config.yaml
n_layer: 12
d_model: 64
n_head: 2
n_kv_head: 2
head_dim: 32
d_mlp: 256
vocab_size: 1024
activation: "squared_relu"
norm: "rmsnorm"
norm_place: "pre"
norm_eps: 1e-05
positions: "rope"
rope_base: 76200.0
rope_fraction: 1.0
qk_norm: true
attn_scale: 0.177
bias: "none"
tie_embeddings: false
parallel_block: false
extras: ["capped logits"]
init: "orth"
init_std_qkv: 0.0723
init_std_o: 0.0148
init_std_up: 0.0723
init_std_down: 0.00738
init_out_by_depth: true
optimizer: "muon_variant"
lr: 0.00299
lr_mult_o: 0.717
lr_mult_down: 0.7
beta1: 0.9
lr_head: 0.00846
warmup_steps: 25
schedule: "wsd"
decay_fraction: 1.0
decay_shape: "pow"
final_lr_fraction: 0.0
batch_tokens: 8192
seq_len: 512
doc_mask: false
train_tokens: 89460000
steps: 10921
dataset: "wikipedia_en"
Each number is 128 + 32 x the weight over its row's rms, rounded and kept within 0 to 255. Layers, rows and columns count from 0. Numbers have three digits each. The size before them is the row's rms in percent of the matrix's.

# layer 7 MLP up, 256x64, rms 0.142, rows 237-255, columns 0-63
102:235137160132111119117112100148103051130119117101149164081109128142176111154127127172240111144116121133084141171066137101134124129156126126133127106102204132135100138122092155101136124116112137
098:122125097148103112131166123160096186097182096121053206165122160113145101153080100156131156125126113149064142134086150096140082111147071152121157061133135084097155120175130117172113146125103096
113:108130177105063087131104113175183088079109149095145120117096124200145083193113094118156116108120129067103093152149118125108174114115105165090101128167108097107038124092126147154120138143135113
109:084187149174154103123129110162130148134119142156131198130128120153155186136124131094079132156122070085131206150107087141120186099119087159123061149128176111084116181116141135091109172126096111
115:125182149170131114126116149136156163098109105103110154190094124146145111171208123130139165164092161089097107131100133159059086146115109131140177110152146034155114195138148126138112169081132120
100:141121141087157097116097095097155091183139168123034094134201128139102076178108129127089132088149120091097146112124168150142125114186088139095120155139065092115084126103141167128151182116121109
104:137044137159152113145120127093047172081071083097115171088096168078090123094132141150122121131162137108093105125111135134118089139147122073131141097114140094123108105133102179080142183087149079
116:143196117077068139132149174097134108165095105119057157103159127116206160154143123120159088151145161107122124123095088102083135133138104124143156105112128150080137128102128102128015104112150142
087:175154154109132098124145142122162100138139180131111185113176075144134167162140191160163079181148079163111172138100105062161139061149135117151135135061184113141116145142089089126141141105116133
104:152115193094138099115117106150119127072072116154185119118116130067112122140085128152114155113107134069080162133084142153034141092160164129137113089142144126066138077107128145089127173128093167
090:174149150131141152148122147119119128097127189068165117136099095137086129140108094229127103162132091174128190112224113124152146135145105154155093117110142102130148107150109081104108060134157146
097:128098090127117125137139168159078111063037176161131142130178154181120141138175100163162116151156148114156139082092152042169072126111136118127135094133163140110121131113137121170076167107134123
116:201101091146151147165129093172127125178125139110104148166175126152133092095119046098172100166122148132132116147148114115117142103051165118071061183097142150119148188149116140116118140110142085
088:119073162163094110118173148147149143110126098172167177173072133191147052125089123089149128169132081091122147120160154139156126152142126051133130139150131107075114073124084121078134143139092155
101:081168136111180126075168169144176147103109139153157118168134134129149050135119113116170097120148120101059159102127114089093129146178057141128170093075151074143118105159097095122142175135103104
112:098065081099122083109122156108072110171136096115084113124167175096183134169094155172076139134103165120131128122147203153124117176069092149086110110157161171122136084086158125128104143101135139
108:135136089115153132122126130165176122083098108146144116124121139146138046125172178191121099150097207071120123114119143119112071192114146126122120133060163128098090106115092113074142191139155151
089:166139106135094148134095154098164106133133109121079147114145170181089109039104144145220141193184107041126125120145096085108095128086129132155159125147137133119144132136148109114080114154134100
094:178191092141196108119144094148150177134117166130095141130127167072125119115128110190122099175143138092117174045158070093070123121130152127121162115135147098112145119126184171188112116125119116
# layer 7 MLP down (transposed), 256x64, rms 0.0893, rows 237-255, columns 0-63
111:161142138176071135127144093081163174080119076142109082138173178151078174133098078130097140127111080158137136152127150134108109175101129104185109134100084108098101122114149109075094111115073068
104:079179121119106170149093138155081143098140123113157125103049177077151084138120119091162073161163113100142169179163112145105124144101151081117132173162091093117101180119188126132149089162152111
111:113129113114058156157138178120136141127154137120103128151179135130161107129035107199154123133148125146089178114134104196081093126116140134127173111101125149078118120098148095163076073186094153
115:146087134104093131148126066104151108176165143089152100123146190115149147147106167107144119212157186133167133115154121131087102099114125185162094186119156142165125146133100125186153190117172093
122:126134146173150151129144115152120119180176132089095132059133124171226177151104132135068152064164110154130089210112129127089174080157139142116110143126116153094133164144108120122110116126116172
105:093176103111093182050162134182088099092100162134168137122083137094107140175136103158173163152103197143098127127154132149077082133174148079144106099120093151092152116176143084118124131141108117
104:118201105133161159117170095112213118163190153100147114138133071092186137175137114097169082111105154148106109148106131147107091109108122134118101138117181119140085143120106112210083162149102137
099:133085153164136066144133111122137163131112106144159088067106114086237173202101157118100098173118099082096145116129177151155135093094144141133168114142096108127137117174154116096163103151136144
100:084126139167110110145151133155051109107096150109172125117096191180097122114114119119112129143104152126097157131161161175049152147147107165113113067157083235144138147082120134143120111128140149
102:128153074120077137106185127115171124117174067122139109147115154069125111150119121147056088089156072095078161139147121161135176142102128160134151090126127164143138130125156187132101167109073061
092:148095103131130076116097137113118167095204091155113073134166121053144114137133132100101116109152131081086100130079140125090161108088128138160169128134102173099098150111169162130092203160074089
090:162171165085111139194141121162146144124118086120114134136154132213155090194111140071134118081175115145099099140085112129102138088061150064151166124109126090089122102112177096087124115118135117
112:093131106142137077083139140066110130090161117156162110156130138110139104150140218120083142120092161096136125058081134119131134175121104084140168075198147129146142074099178131154130165092159133
097:202141120093132218133110094133089149167108106107133120106235106053094114110108119128125108119105105149112108093093103144048134126180149147131150129119154135152183125119134144153145127133146166
106:114136049174135136129082124132131085133146170141163104167091100156112129142104140098121070144106168186118124126171167239116070105101143132114112172186124117128163183130131161137117125128102142
103:134177081150109165130155130088173141115112121131125144074197172174103128122130112152126164117121154086087096187157166161159095129143105132088190110139185142078060139125132138158172110136082173
117:157096141150146126147155114136159119155081174100070110170027138121153149120154159092110149120101083147148153132091146093142143124159136098135118087120128039145121162173159154203167109137113087
092:089120114082175108109166108166131144147125106164096168185143171107191095086159114167097144110102145190111106128107093122132162140123052179065127157132103168093120139159124094059114128152109134
089:163081126173140133103141176111107117135146173118100160173165086096090208161143219125154112116129144110127106117133130109151157130121115136157107114156114124152057171154147150120163181156046154